Part of a small language model's weights.
Architecture: RMSNorm before each block, rotary positions, no biases in attention or MLP, untied embeddings, capped logits.
Training: a variant of SOAP for these matrices, 350M tokens, 5338 steps.
Each number is 500 + 50 x the weight over its row's rms, rounded and kept within 0 to 999. Layers, rows and columns count from 0. Numbers have three digits each. The size before them is the row's rms in percent of the matrix's.

# up: layer 3 MLP up, 1536x384, rms 0.0957, rows 11-190, columns 0-31
# down: layer 3 MLP down (transposed), 1536x384, rms 0.0939, rows 11-190, columns 0-31
up11 156:508475436534574515484578468343485483550504489395516602539501511519535477549500571495488530408555
down11 150:481528406609499547544497538547452472563469487525457556560421544494474437433517509454414468496485
up12 123:497531493514539522514481425549419450445523451470439478430488428559533524485485473519519507491567
down12 121:527479556481568526563500512515485386451462515465514500530530518496519427524467440493495450535464
up13 020:452499621565563396515558471450538490400543452603458518496485469498468479551555483532483527519438
down13 022:483461534475416441531401478603466501581541520487531541507530544500435446469425430570552573570552
up14 124:472427483588579474536566507570551468506541505537526362427528396476468536469546513568489454572442
down14 136:406521555562454572531614462412484544514490534503463367472450502506492476529542505527555458547459
up15 058:512525529434587537459549557474536386480477484489553608487480477495521509513554517543485515517487
down15 056:497549478485511496522452523520533580520427441456440486522474447496442530460481360457456461418447
up16 141:474509386382462588459470541459578473483545487447619519509523511505465595460514505421568424527526
down16 147:431500396499506518507450489474444599489438494448524506516514568474525500499512475480576485516504
up17 157:538482460422523466571433509502479499467459406563469494562438492446537452486482423512466503473510
down17 154:527526518425482528529470485513507549467438548573465483551526448484485558514524486493447486556483
up18 045:487486481571477591383484450491522546515491430516455499516479581491589489508526583604472500607523
down18 049:580550471559508543524389563489489476479502574520484516633546617577513524494431531531478431493575
up19 130:545393500438513481426498428533555525431523486574442441444481458510507457509554565524455514446594
down19 131:550570498487464485546385506545483435473507555486537470538465495523457564495491601459480468595534
up20 147:542496508467528473472527479518540456445488518519526487524435494532571511527457579465557608517537
down20 155:479501478450490521461527617509498482516438481481513457560552511503446546524505512482484497522517
up21 036:463400479392540460451526511464579429481638474549517510520467508530503555504544548576479460512519
down21 056:439587481461526472534432517504508499464481537503575423578578424489501552497508508508511532552490
up22 023:434456523578463442547470553512467488515507442514461519427441564411490549460532512514544478468578
down22 013:415593516493442539491545520466423539492557530535456393584532478507364384597531562515608415516515
up23 156:514508521506587561444476492507447542468476520429439562484476399604560493474490489457503584413520
down23 145:544529497514416487471513465534436494473497583478426469473467515492493455512461524413550560455617
up24 148:443559484558546523524476574517478597602616524450563544484484526480475527526475534482489537537548
down24 154:561469502471367537533435522497482521493399487516574533474396553510571527424508433520518483514606
up25 033:432404614528546497483479531524553547449505458596590430490514429488554529456574418558511532517455
down25 041:517589661485591488507479454583441498522482581543546552504444503570425545506507474436423527616459
up26 027:503530510506490496525379526438475508543476527464525500549527425563506452443574514576426539475501
down26 033:462534531473406528472495419542522455511493535516470478512482478526568538529581490501524605514466
up27 128:458512418494451492486506488473486539536517422462490555536423435503490453423587471495490543494481
down27 138:610516563466441479474568521612468589507427484502470491511450535640426498511500510555577483449532
up28 141:452513531490522501490465454586605548525466512498463514456406488463514549513465598512517496613472
down28 142:423460483395473570498453484545502560482509522523466536408593478562410506537486581553452504540496
up29 034:459482482506506557436518434490556462500528450474455471536526488493605597466547581551467462477462
down29 053:501528543492495486492489521470471420521400461506546467478486480485400476525496441464487499461451
up30 039:413555441555588474483457526553410486524536510564461504520577474483482534507487558554516388467514
down30 043:495479510530483520467474436481588515446461546443562497502465543531584502542451497471535584501456
up31 021:429493456531492452432544544548435501507505486480479558501434504505549491595487512506511462565501
down31 018:460546531520428493493456493532515463626496562453500498434483482514445484475477404479489503531571
up32 142:464433606348459461481451493478530489470469437525537397496466523551482450534523498500513367439503
down32 141:549590484470487547514406472538505516456443544537425517552540471463399564508568492457460570390449
up33 022:432456466482442525413527525458512531518523552487471512542487566433488513385509549418425452482526
down33 022:617498487539507482668473459462498516525558544493503461497453519486478541461452417507465502519457
up34 062:505447459497481484498517474560527409506594482478541536519529429474566466560337520583519591477504
down34 070:458563531546483513483527529426541469453463423514606459487655530495472512460497484487454433507467
up35 142:422515481487439459476577486516522460625583636503508546494451498529469557526490456593516484430484
down35 145:462493583513505479496463489556487600479465491474488520567503519488489494440465459499516551531425
up36 039:601519436499464429446531491507461613471532455451488648496618479453483550371559526619446565480428
down36 048:423540458485490475463481516561554493502511489537540500430521484515531427485442527471604509452426
up37 142:478538515533585572509468514492485561480554538506566500442511535509492477526599494484401463493445
down37 147:514515502528518442552439457383492448477554591475468523461473527498493545482518514537424615527486
up38 029:482504573494483449430526614417512463407447452477610504491402516521595466482466602613479466392530
down38 038:478513485491394502533453392610559565515504524480466508513568476403490502516475577510517464478475
up39 121:365449550543453560443540470508443501453560474566507411587595505531566533492475463571543574540529
down39 134:513516527384457498508495453548534491594479595443511433476514531515528553504460487499552497617500
up40 139:483522428434520462569468411427486498508549480503491555539527435537536444561527556507563504436549
down40 129:505511521444465525520334488455531480443452564554579490465515427567519539481539430474514507490431
up41 025:541529571542536521522531436455554459532579493458565505537461586494430519489536550527503495610433
down41 040:487503486507543546586503529574514534436564524436463504513463493577459443494478519458508514529550
up42 017:522488496565489536476487412515522532480478418594469438442507372527504447474496572470407563487465
down42 023:560374637457476443526442563539458568563495529516506511523513522570453469529578484549535538588506
up43 162:514555442468460542476504499515462509479546419553455476433442496456532514441524523429577426450493
down43 166:515521425464532510497557442539577556555508490496493491567487540556423508595420440530519291524461
up44 179:454522445555492570548443557482455520576526495583489461521460415449457488481471474508450427505483
down44 167:509571552519543589465433542535501590593463632491544582415538604584599593451498526597433539517493
up45 139:530516496586499443551492511593547566480551473467565500548456508485465541485400485447486557548479
down45 142:573407497462531493528587505547391450513479549561514436589475524446502482380506517470569463507504
up46 178:464499497597533496413433470594534524476467527557520538538477522463557454527458442427529448510451
down46 162:510504555493458459523567526464465485509461469485472427552489558502570518514508487494546420399512
up47 137:553543516594524491540484514529593543462514446542472423493547521416494426477454522478483460588454
down47 135:471495547406510479544467430462482490534488531547580486617458449443493459517558457413456461500506
up48 149:482521452445419551586498411452424605493489441478442550437527536524576475476506529485498493487541
down48 144:437548397467392546566424500517495512508540480514496566493490434575495468475467542425352586554500
up49 031:429445444491459507502440492453511441723530500488539476534408510500450454506513501498509496582532
down49 030:480576514514514505477511531473454614487505505560483473517507409500454674529515532492531486499471
up50 140:497358484381535475499454465493499539520537444530476458570565551503479450496393454558541566498518
down50 139:579564473491486581493401423407465532573447539459508529559528469464520481488426590526438431507528
up51 138:433483567495503507552621465473465567527548526471521345549586508515510515459567496518445508539546
down51 139:447484593511525343514564512443593490535566630465554501464484590481485425596461460478483540482481
up52 064:500473466539416564554459500501492578573389502495535569451513511465486477513492542531455515519500
down52 079:430600477531409466519498557552379442437451472520532542520471484482479560478476519473491457527517
up53 152:516454504663409459571498526571524541507498514464519468533486528526577482519601520455529520465569
down53 161:512443563460521502514445554537579474386563443516553445536572520556418477467492473487486459420516
up54 023:549479494542540559497504362443443570455447442444490570439481437576475571394587569479428476523469
down54 020:478487505459468598436507570507522526464480558482493521545529602414557439464490518486603485486597
up55 027:496517582682590530498511489497601525464496564518613428384568568540469538470542560517404486579509
down55 027:485410584515498360623493416512555562486464469359534422565538504500461519576389492550500570487512
up56 146:476489500489601376459554523491541511535572461494522516505436466425439482414572414503520472561527
down56 141:512465568515533517468464561396551458539556544505529519545502518483452431441559382436541481485508
up57 030:469433530527510505449641549403549523515472444472511494528439595581383544483517546582474462580529
down57 037:538588490509493462487595500476544555450558570561548436497502457432460600568481398475474480550479
up58 032:446502487424489500420461482421473537461612547462535526459474537594484597454546600604450539463521
down58 029:516509506512537535525423464498493472537545558545455482515474514527582466529424582486537452494417
up59 139:496482585381498551544434489503533506467515548484516586407482539495603489507530500557504506486523
down59 140:432561541451494536483563554576465561538481576570514568448443497582490534568561509492504430454496
up60 021:479435493566487536402412559490505500562532471461427515534452479502472490474468517488510504512513
down60 020:517583526451545492570511545582534514577494552566589648462502477497537469510446487478509480485463
up61 150:524627461489403467567459553593493497514557468504496474508499380505495514590455504454585453601477
down61 151:501391446523490499544538540499452436545481480516463565493580435528476543510489484445451558527586
up62 159:426428408498418516530505477503525495554555412565566455491479536552452470512556490522458465433520
down62 146:421557485415436491427491467484426450461380442543522589593480505514546482498447456480522434505480
up63 052:473488513581458517480515410457506493573539505453557503503567517540548497494496361453425546475477
down63 064:495510442506504478502520532494501553455495308507544584511466415464477586518571523455533470491505
up64 042:484607429601470436493526526546574548478576439419511497483512499548468534469509510578552466515479
down64 052:516555540568570615455608544472437476473332524471536572511487504471481495601443516519516548489393
up65 022:467569510571484493506556515510578465560533481445452483452493494486490631496430463536471479514561
down65 023:554410610454506487580483502509470594510490518577581484510569535506485451546552513538511481476444
up66 048:539341505655572534440445487493536474438473502479543556511529554457707465595533476471503451571546
down66 056:548523495540520520451495500530488510449513579504416478510438472493568412519464423436495415458452
up67 158:534495464579549553587554521511561448524563525509577500402533528546535486501702475463581414454595
down67 157:501460445477529471593598466446480474454484498543581520493426458469543509530584578512490459487480
up68 029:489446489475469449530454543445481550610431432463505510513479570488414484549471523611497515614504
down68 035:568525567548518469468448589501560511442573543478464468511559438511534529507523492475494549506492
up69 030:519466471476518550435522478430448526428468469509520440549538501518492513485502538603509501503575
down69 030:555514523513492484541478563528538551453457546494600455480505526484506461486554457470643431458466
up70 134:483416525482385480516536526547488526474400498403499627503497533493549541448495637516489514585507
down70 140:502474582487539553555424418517410443477496542581480452498572452459481462521487472503513464557631
up71 144:495573510499459482480514381470479531496546458506481481481486497543440538516601459527472448510514
down71 143:471503574500608515537486429427585502437485471539492448477550427538433454493535551494450600539579
up72 025:533530478538419508462489594552513523464544504431512492489436496594490505491500420551473458506437
down72 025:503485491515505452556475491475517464510587484491495498457493449552513527481527465543502582501526
up73 021:436548445443481459377464482451528587501454472530410511429453498505518527517539555573402450535557
down73 020:494509514458492447558466498536456496450480493483563551539458510460521443538436477568539544526461
up74 143:471526459444549460522530463577447513484563513532473522539494489448497521598463527603554391553490
down74 145:557491450511431423528484410537532505417634499565469438539505458488514487485469564464601481580455
up75 146:556464556554482585476512500531569491574522471515553496452468395458543440561450488517359444613432
down75 151:420610502427480564493454465527428515510482530588486381530492481506443486441538454476506497535442
up76 023:407520551550471537519477522530474398450576565447500471498422574500539526526411507589446532472495
down76 024:539461631503493515524508517521545506553519594592450484506495475542487512450583411410500444489474
up77 038:495549466490493497466496402550458431488524503502430453597481475466471520408539515527446414572602
down77 026:535439499462527453475468579413482529457505537574522487564489534406479548462408478507407545541403
up78 032:457459546540609469537547626542455594505471417530506555535512513481642485481563461501528522545538
down78 033:458537571569454434467537488399480420522492416495473459509526501472369424554461456483516505477569
up79 057:537567574476468532521503441506504456650480467480504510421555499538527609522405497527478537508521
down79 061:541464423461503535459468578549470592454317491441538509500590556507473530460487527507561556443460
up80 051:476392633515394578487573501497492425509486529487488552485516586480487539463401502485376607556460
down80 062:476605508509548519517506466505525581496481543516431502552558413512506505516558470470510480400568
up81 155:508422438497513519461551503479509573495608502539583506489464439500505562416414504428457518635431
down81 157:506556495570452397439519534436479403466526476517492485565490528499496482438505585555488490437506
up82 022:519601496507425501517361447499574537536595517457490531467481406492547515480512569373483540492485
down82 019:513509458445504437585507533513489439508511506489502509528423528446392448345445457493487515563520
up83 179:488499548500504542462502552515529491523592486381478494540499453544580540501523504534464434443580
down83 156:559510420447468395565481541576427507433473507469533440514532472474433505440469452553447558600517
up84 029:497514469536456484508479568579506465479465465515517512613438517594495556517513559551487481443542
down84 026:548549524548539599443462398482568436592479502484577441503439526530493535440527509512478439553380
up85 024:472520500506492518413530506360560517450525541534540507457504505503609501564553498606522459505549
down85 027:486468527480498449478478569503508515544443423504452512488534523534393465397487493456511363558504
up86 157:578403552466526464517534375501603480506428519530602496490484474521452623451487569526578505544506
down86 151:510540467428463410431464503442511506553439506443471491483465616535464548492469471503570530488480
up87 164:514462521607543518534422541563461394523478581426585445509539504532580498509470430547456493560518
down87 160:498477536426438512521416470574581532476456576468467457418589460490530498548391470554498486517419
up88 170:570526507608561529424438511497405490455535515494535591479471469524479600504542530516535396542460
down88 160:499560552527509531406537507563493492468484453488468528462535484463504546553517526421573481607456
up89 057:461547510461432483553525484488491512501475470509476539519406528447572480539446424505478506517411
down89 075:484516500509522475469452342570516428510445516529504489517495464541440447464510485460554497515588
up90 034:423424478479484492347521513501488597505415549520504558490476475446605571473450488522430526506637
down90 051:520504499495450530449455481485591497454503523543492501482478569452464500467519514501521510497572
up91 037:542522488463452467496459429534480422564503475529473477465396507450463449512476575513522440447522
down91 050:530390428527537520518473586524531531487434369553465476537482532520379525481581506464499391491548
up92 024:505537446471478505519441500543523386456709489555474468550583420555512489444490515492410494538459
down92 023:530600459504471470486476513494438510545475524495500536526547489527462553513477476466513488601546
up93 014:493534557631539463481485575447516503461394486501559541441504407568531472516555562556542546462464
down93 011:514551479547487509526506379520448486546464520508493481505497457445436447515455489531473460567483
up94 047:473470467628442532504513480456489582496585485517543511508555498529525500555456598536515579527607
down94 054:519548481422594503481527469492470438471553416551531499474513483489399492444426479502520443524539
up95 133:482401537520577591561551479539504549592537482483590537387535540488521542448450462437449511502659
down95 138:432511423480533425486555480455532495563490519515602508492626400527494448528544547451489486520385
up96 024:501491570555521582483484499403523491620518449585644521615544453396468514449522457523509421559556
down96 019:482379501432511476484432552503481553464444530514478505458503555484479515561512534341566433504552
up97 036:545547468448575444364538571430547442484499464454588441454490520544468481534540487596603569487503
down97 044:615426640506455474559442479540455469515428555554498433525570587592459527596454439508460486608569
up98 027:469518532486497491521436538483526568487492369406570524646573529432511522372374567576411521540493
down98 029:446520515487315495437452496585506517513397505561473524521520499462471517473523376484485503431492
up99 159:483543442592442565476473545446476546487531517554541514534532526466552417467529420439482561453571
down99 159:546570507490525598576493476540565462524361447504440588511583437429579559559505463518343440483475
up100 042:570472482547645481474503534511509499581553528508745508568522527497473504535502542538483506439475
down100 052:463494468511472491422516451492507363482444497549467578505476494478518510502489483448466500493488
up101 040:507504423490633521494518432453442568470485503501557419369558550459505496476569503602516502494525
down101 045:535488589470544507466541483494519426495534480562356528472527438536418504470497589603481516498391
up102 081:471469492544538477493561514520548479496492389427522553488558501602571457525460449519508461457517
down102 067:456552496448501530464456431572492457438494561521463497487494505545499580440435544494543465548412
up103 162:539511449501318456617432536531465355426502443480558499484547528501525537437522527470565472489439
down103 161:605441557513533404492484477480498466618479454456482474540542488540555436382546498547530545515577
up104 119:406524422447526573555476425545469568476494461560475533518457479541510540543575486448494470576481
down104 132:486516578492582489435433527494490471496519499608510538494519468518586439482413499552494496452496
up105 173:502518507495551498492460543501573480506506471560554451506556486414543539491541483543419571515431
down105 154:557460525502528440488377507523556484510503496583560507594554521523476501465436495448525459499538
up106 046:450594523501522527525510599544496509444542482444496505568444459546576552443506510501431475511540
down106 053:398481491512532499610420491495541559545556600443499415477490544534509454449414411490452511503550
up107 154:524545574551526506526475472500423605462526500474382464446542536556571470447521440475542546489493
down107 135:519468565546550561533459480389368472603483515528524448525519546447484497473510557334522518580542
up108 031:491477546478424531549534608499511529437525504433554481494481545516521630495539447542563397458525
down108 042:503530523462522464544487443476494536505510508561549462489522455551485388561472461490438587464329
up109 042:463534539545439572391506455372473580608453380455398528485573526513521405501568481516461581427495
down109 046:493650622470570533438502481525488610424485522504476464507591510515521540495460454443537559570446
up110 025:521447394539498536462624468527477560581497550513556545520502558566530379475490504560524567528551
down110 020:553545493513516519613490557592517435456522554518437517513519528514505438483519417454557460484534
up111 029:439511495460516543526559438459564425489494504511511543463491512479491428514540476582484488560548
down111 036:530462541509465475562494475538482494458491494488542488529545427494584616430414528451556502498505
up112 145:512514467385481482481497488539553528451486498404521458534443461455496515510435527455568505516565
down112 150:449518500428487480427543515592452454541511574534544513475420499559521496538553526467583505531488
up113 021:545545525532462499505506569533523523545444486513527496416590422488535496511504508502523526475446
down113 019:526575508381537507495472354506486530571585528418558528567577543410499481445526614490517491569467
up114 021:519489502466499494497434550482588526479488542465427470444485477462569577399682516506446401511578
down114 022:489548523461445495555399530430496531450498526508509509521474481478473509466444481544510493531505
up115 042:526554505465483494482516510492421575512548510407484608468576475597601422443551511519513503462517
down115 047:524498452544498454538535471534508530419547521537488467468466492519523528489437503424574491446341
up116 133:464516535595557449552492539500389447510453448505609448505481528463555479517530508479506435538609
down116 165:401468544461541560553465537450482493474504469589575552472461554441533485534530549504462479515465
up117 070:409467492426496531442432450443452518489558465589512500533504432389504475414506499580465529492519
down117 094:502523661560443366504506455491566420550510504425614450448497458483416525461464554517544505523507
up118 027:537468463462587401537523427492490450533514431496475551515458582485458473542516520467532523568603
down118 026:452489495534481497454489434468492468589478515590435564513467500532476610486372423506648478556475
up119 158:469519482435460538497523495458504517477474465459545596528497471515487485449599539498475474493523
down119 141:528524486385581494463451403420544449474508482550611499555488412567525517496476564440437504525565
up120 033:484521458567500446529482540530593527579518553479565574508483498403474615484414552502439487554533
down120 048:475494478455499484549507415511501508398574517477444519509393520496436451537513595648476489505493
up121 140:508418493395568383391546444504497533503634525512516476440481500442463430543469506492453481525504
down121 146:519449461564482431505523488521563514490492489508493569516517501529534532426586550566509504588524
up122 164:492378550589455476522550442507503478468533483539541443442424553468490472436578531520496414488474
down122 157:529465475467529546511477503512470509491509458507423567498548481570486474522574569451486525469500
up123 029:476575518501514487503525513539459494490498429496461436501558536469491498475559474553453554604516
down123 036:409487465497468536545468442536557488631637498593496586523477398548587545520432453542607437408485
up124 177:439553481474558561531407470482496482507521522523497536457536450467524510455502515497492540337475
down124 171:384558553577452609458456502514564475498385554536455493469522510553433570492467517536558511554450
up125 039:434479492468497498496489501571508614516487457605382514472463521590501554421538486498539469551453
down125 035:500504523494463477505456483521516475450478515416522406574497415498507385522531475498410617485417
up126 165:539436513402431594540552418492520490546326498446576460474549544505515470542510519473505457532483
down126 155:427447489516506507491563535559497490493568461520513507489464471570474506440563479472452467467469
up127 153:469413510490419475495531527507511496545528489473570584467499593505454461463644496492485443452516
down127 144:546498533540479466466531594487480497504543582460608585564532526462436460531557464471579508527532
up128 026:519484550511488449514499535512524546533486507485547495514571495452465441485492482581436578526564
down128 035:498440494458627499595513520511480434555497474424578476470560524494457527430518513357625491534499
up129 025:492490543495521511388553488503448598495487565526507553392486505453615493516532489493496528514473
down129 024:486573479470478478561532512504537389504510496496538506558492494422439496516476529578487392502550
up130 034:510505526532433485452549473490549467491518409519467576423520515506477573543507529495500589573511
down130 035:504492475592591448464437445515583500470527509513446574466536632503513526463478494382597481558482
up131 046:470438458585435476518502495546625516538540502489488486484520565502496535544416574533355525569560
down131 076:542455406512477513402456479562489451519508483540549460572494486491587540491579431463580425480479
up132 033:422578502551549480480564485443503494561459459518487520505461539492496564418500547500480507489617
down132 036:445526516482480504557579468497425511452466483521471421516473477462533497461593442573493495528370
up133 120:550436523487430480491532473485426486511526430512477476530544447556600502467612548506483483560532
down133 142:479511452578454460531449466538433454458554480462430522560520514499401556476428481509562463525524
up134 023:504488556536485454486406509446483579473544517413500405439528559474505526447561488502530463521493
down134 018:530458492504487467598470450531494491534439519574508492486505493483485478563511537508564546473405
up135 156:554512607503621438534436456465437542489550505521518577565513498574554434570479514429423488465529
down135 159:536472513550419357531430537543593538522455476498503446555497535486556423464407498503541527538411
up136 048:526358513536422491494521437528439453567474476542512452467457579450496504474510484523478541480451
down136 058:443459473526529450542407535428537389459511534550597498491453544468431587489533536493474543462590
up137 153:429488460551514424511545471489478532447565436415410529529530471445465549523424477473513501541557
down137 147:430540444528544559527434536434575525392463613426496500552536543491527499416475509527496500500536
up138 072:469445536546510441474466556433534581549478541473574457492465428567486473503565481458416480563483
down138 092:508561480513483518469462514460447527562471575522510453436555458556459500504465385483574463607475
up139 018:501596505607528500509395467404501573470527455557493493538547439449456457448540565487488534499531
down139 018:426482548512396524577482485507565462486538511506586595516450481428486557527479367449441487586497
up140 029:490455482492513468527481523488491456489558432496516555545521537507542466465484525559486460520575
down140 038:484544537506417553537428450589528558574411521510528562474525495407459576561553511429594480494555
up141 153:510524485501500546475544434611488474503494503500545508464447550508514408456469465531528511495453
down141 145:548598517519474462453499475540418489514500418489458483469577468529454532453537541552478527605615
up142 145:569622506574520511461458471418589453495562532588465432466555521551512575526530584531459395496624
down142 155:537493574426503426479526458450553610474495453505390465518412454465510452404468502571516443554528
up143 078:500437588548534449508469462410440406580532536571674428465499484484479520465485443556441479506553
down143 076:497575501498596610493486522470539490482518486497516475537605452513509406495482577487445470509492
up144 174:510548585556534494521450453484522478479523515506527516372598528510537526487514516502515487522499
down144 163:487626519445558445560500472481494499498463529524523520493479568560492451466515558470477425517457
up145 149:483596533524406561514507503570457436481471504424498546465568432486488591578567490579594537458455
down145 149:518588469427485529442520486576477459469514466451473476461518440470478554489423479617557379571443
up146 036:515510565427495491473545487448562468467496461480504469479516535489467445476496532668549555486483
down146 041:468517492542420466587463602475523435484377527503490520467495492529420465393487451450561416488495
up147 029:398475510469462484423532542467461522548595604540538504539511490514559383598568603434542544481560
down147 027:553481527452529482523502577484553424485485435475464415505515493430500552481503522536510513520457
up148 145:525524546653513466501582488497544583467469464478551474422563558466512477501562527540412470519466
down148 152:509540543510484514577517496532440562482513569503582426466502539523506494442564473465467530557534
up149 017:509645528594407482436466497485573553477664488479500544512593418492611540442494533525449437532506
down149 013:493502594485520606395579484505419625488491452583519504517545472622486514524412502477570519484529
up150 151:546439387420556554469485463436466462482519460556506545587427388558504436495434536537532485572489
down150 144:526499453484485481603494594475551476550456503506526464582598513503451488485496565572448492498520
up151 154:475524557578443516411515435546455578476527491566480503549461487482501455469459530476545544461455
down151 146:514595527461439523523540516531485475487563607542549512572547502482438489505434467402474529507444
up152 020:472534530459493470548613553525505607506528498559529516426589512482519467479563528562394511503540
down152 018:523500459472471449497392507514499447464403560485463444475596455406436500524505508522545520552463
up153 155:581474480456446503466558473473521503467532479541534481445529591473554540377458524484496448534621
down153 137:462458452419588607555533426516476551562508519616411555431507505465447500547519476518546502483475
up154 158:597564558545486624532520485541492467395509468527471510474432463456508464500477557641537510494522
down154 152:489502577554474555598442491458478401425466520428436606580518487455446413468529534490551592498477
up155 041:513481598558499479499626486552498487471554461542410678556431530490522486532413537524472535540499
down155 053:634466485409428549408425588502535659502551467503526494553567552504477592461486427523532470499577
up156 033:466479491549496483544453498503530567571506525426522488426395468464493561538457504495369460489520
down156 028:511461584519542574580529481458518533510439513467454431582561550512545537446441436525575559515474
up157 042:481486525497421460479520525466470495510507423505449484410528459497523609398513510560421539494415
down157 047:494581555510499456565421486458474421501537524513387488458510524501500391468443501477414355522524
up158 153:526458494484574552493515459441444457544545497519482502516570501493461415459505577463474552493398
down158 153:497507489439549481539541460557507438542498570431615438450555640500504445522498573503432475517444
up159 028:519552479564520419502457500451521563571469470489408570359506471460623617450473466480438497501475
down159 028:492475589501462543469479487517491490562508526429475452572464546540487539576504486511479480373462
up160 035:584487460499471492487500505517455485496566492465397596455512728526492469481456433488467489408522
down160 035:476511523489564502492478491440533501527508494378462488488470492518481534489556577534469495531414
up161 182:455466582499529571451377522533529495446494520480459580435490484573466528489560464502449546441623
down161 183:521398569499532638468426567523484456537553478437485513467453537450583506490525435562474474564472
up162 022:315542513463535477537482445561485470425487454456523661519524537469443486535445530440564418511509
down162 014:511489527432432510515467552571481595544452517462517537434472455470440454432498484395591492504470
up163 027:474424502493563515448536552503484463452505414520606497451501478499524506513489471549396478496555
down163 023:538564543521513520557477530588526544474543586513474442490487534471507545605470460495535554477464
up164 167:499367534542563457501453446483482475509542490573529531528546634585497514512529468557598379402455
down164 143:439533417389570515468524395467488459492439393513533438401538527536348463569506553442442434460373
up165 021:568475458569493515437566513456575528457500499523601438586508495600443503488463534523476642390462
down165 019:466413450523509541599542565530466525576480517494464465489571519453527419562483569531584425538391
up166 050:506538486487533571514588621527515563482570523559451461536459466468475537588442493464400505576487
down166 045:437450514459536506554430428490509518570523494581534517539500487490548571459490415510488476440489
up167 160:452432419505486427643428510487475486508538607568511513441508545401464624505553437473501447428509
down167 153:478539474475446464466520566490548482528578554533455583552399586461541471545479507463457568490559
up168 022:542374545504516473440466535544518579528537508382420497511473516456598479397470531488536625525491
down168 020:565492497440596482463486465505512442493447462506562408484443526520408520526504517479510406509432
up169 147:494437522411466550471423430378516494415470523468523614487508519426527520461480430565539473395536
down169 146:417510413540423539612513517541448535463444602589492464473513453582524556512548475457659511492496
up170 148:522434423479439481465509449520447467525528610478480539489495501447521525492483584458394409531523
down170 155:460494411514514404478566502457562393545461484525476473466489526570518493506440537459495530512509
up171 032:509462460522592495538470522534483589493513474511509583539497515479489574503499510504510476509531
down171 035:457382453496491494562488526439512588494529516546501463495515456525503456442508489380543473485440
up172 029:510419519599492529532534568508572533620529564414605504459432510472475451540535505412500449597478
down172 027:457609452523486509435483534562476489476409451506438518422521452548429497625553599434520471556525
up173 170:538539573449543481467567457346582508548514462435414513572513484553456427561490508501459576594505
down173 172:508472530518511516525439532532506438445431522563390498546388555431474536520497474515522466467527
up174 148:427447424550490399580511452561528497475490527520493508656449471548459438618574553460468424545504
down174 150:529551392489648508472413496510519507451488517541459499547550502432510599434563435605539431525534
up175 144:539463404522463499556475527554591483487530440489496424438523439476547477515523498465535506487582
down175 146:539462537520488415604464495512445519482427480493475433523476568421444449446452496515458404476519
up176 149:453453475436541465508491512451498518497564519437501410498483481563490573528498602527570465445605
down176 145:519410552515480484444414499419501428466570520519580544552518487502511508442520432551463513567512
up177 020:564451514561521498583494526485528533510506592522498608554535471528594497581483472494503559506553
down177 013:485417529539512530482506418437504524540645510486488536500562596503452455465505577511453547551454
up178 167:521523435533434478522548533502406515516433485535489509541497492502450494437589472456455468465541
down178 153:382510573494459465423444462499536515524423527555509527529555422527464510488465409473471569626489
up179 022:468599492492456411503432475405485425502586478361538514488494398502462548543566478519482443522603
down179 012:559438483495503473538436470500465545507396527574509482541480596524446489576465526448513484486481
up180 021:509496533492496513515466554532521471475523493528513517532508449509540480457536459553447494579595
down180 016:534490565442474540535610553505389527533476584440533508436458505522469531501513476456498578468455
up181 034:514451452590606505480512456535495484513509572493437553437450512481449505465446497456513486528549
down181 032:467496495470560414472492511469490517508471490560539520382502433497475357561473550525372598531459
up182 040:575549512549497497516589483470512420516427562358571538420444488521559507458456599472564606516575
down182 057:448483535534496559456479517488538527520491565490520491530524605472414463514484483522472440496492
up183 028:437495524447492560474428560495491451542571548461542516465473530458447444486490447538481438451576
down183 029:549523539529565493503491557511448539530553383487526493421526535471507450432597547473584545549604
up184 030:472460466399511534518560490568546614468409588512577571496455549524493519504417553512413586496463
down184 041:499444648421451544496534485408439636513568480575384506564505406668385518504389489461564489432595
up185 053:480518597556435543520452473495611476541500533514517482473578460541583507522500421495391473483541
down185 071:445519480506500451489567471343490465484467439544494519606517483453473414560494498505489619449468
up186 161:479517508434532569524541418478575466462546433551473488478512554540460569428498565465504458471468
down186 158:493484493540499482535512478579517525455464545478468496471548583462563460450549583516546417484409
up187 141:479546468495508447503537602469495441562379463613575486558509462534521591481523472460454488508452
down187 135:475465430466559429451531476493453523569512497547536527501551469543466492506560458448501471445472
up188 031:417467636623620337396478401506579533591540523475528549487471508574503570430496508548448545481498
down188 045:490514483551493546552603528468493426446521477404494441522596508510467484460474551526471667526536
up189 117:404572506609486479493564512560465566512544462566427412510455443493448583494477502472560512508512
down189 137:596542428559442482528578446423551483489528476543446488495457482424546491510530531518508473459447
up190 128:498497484463483566598504625409495618524535374507468505525517464499425485559452483513512456534518
down190 142:550490427421463609502581552538430450495533586500535532528525532558498518416501511492557525525506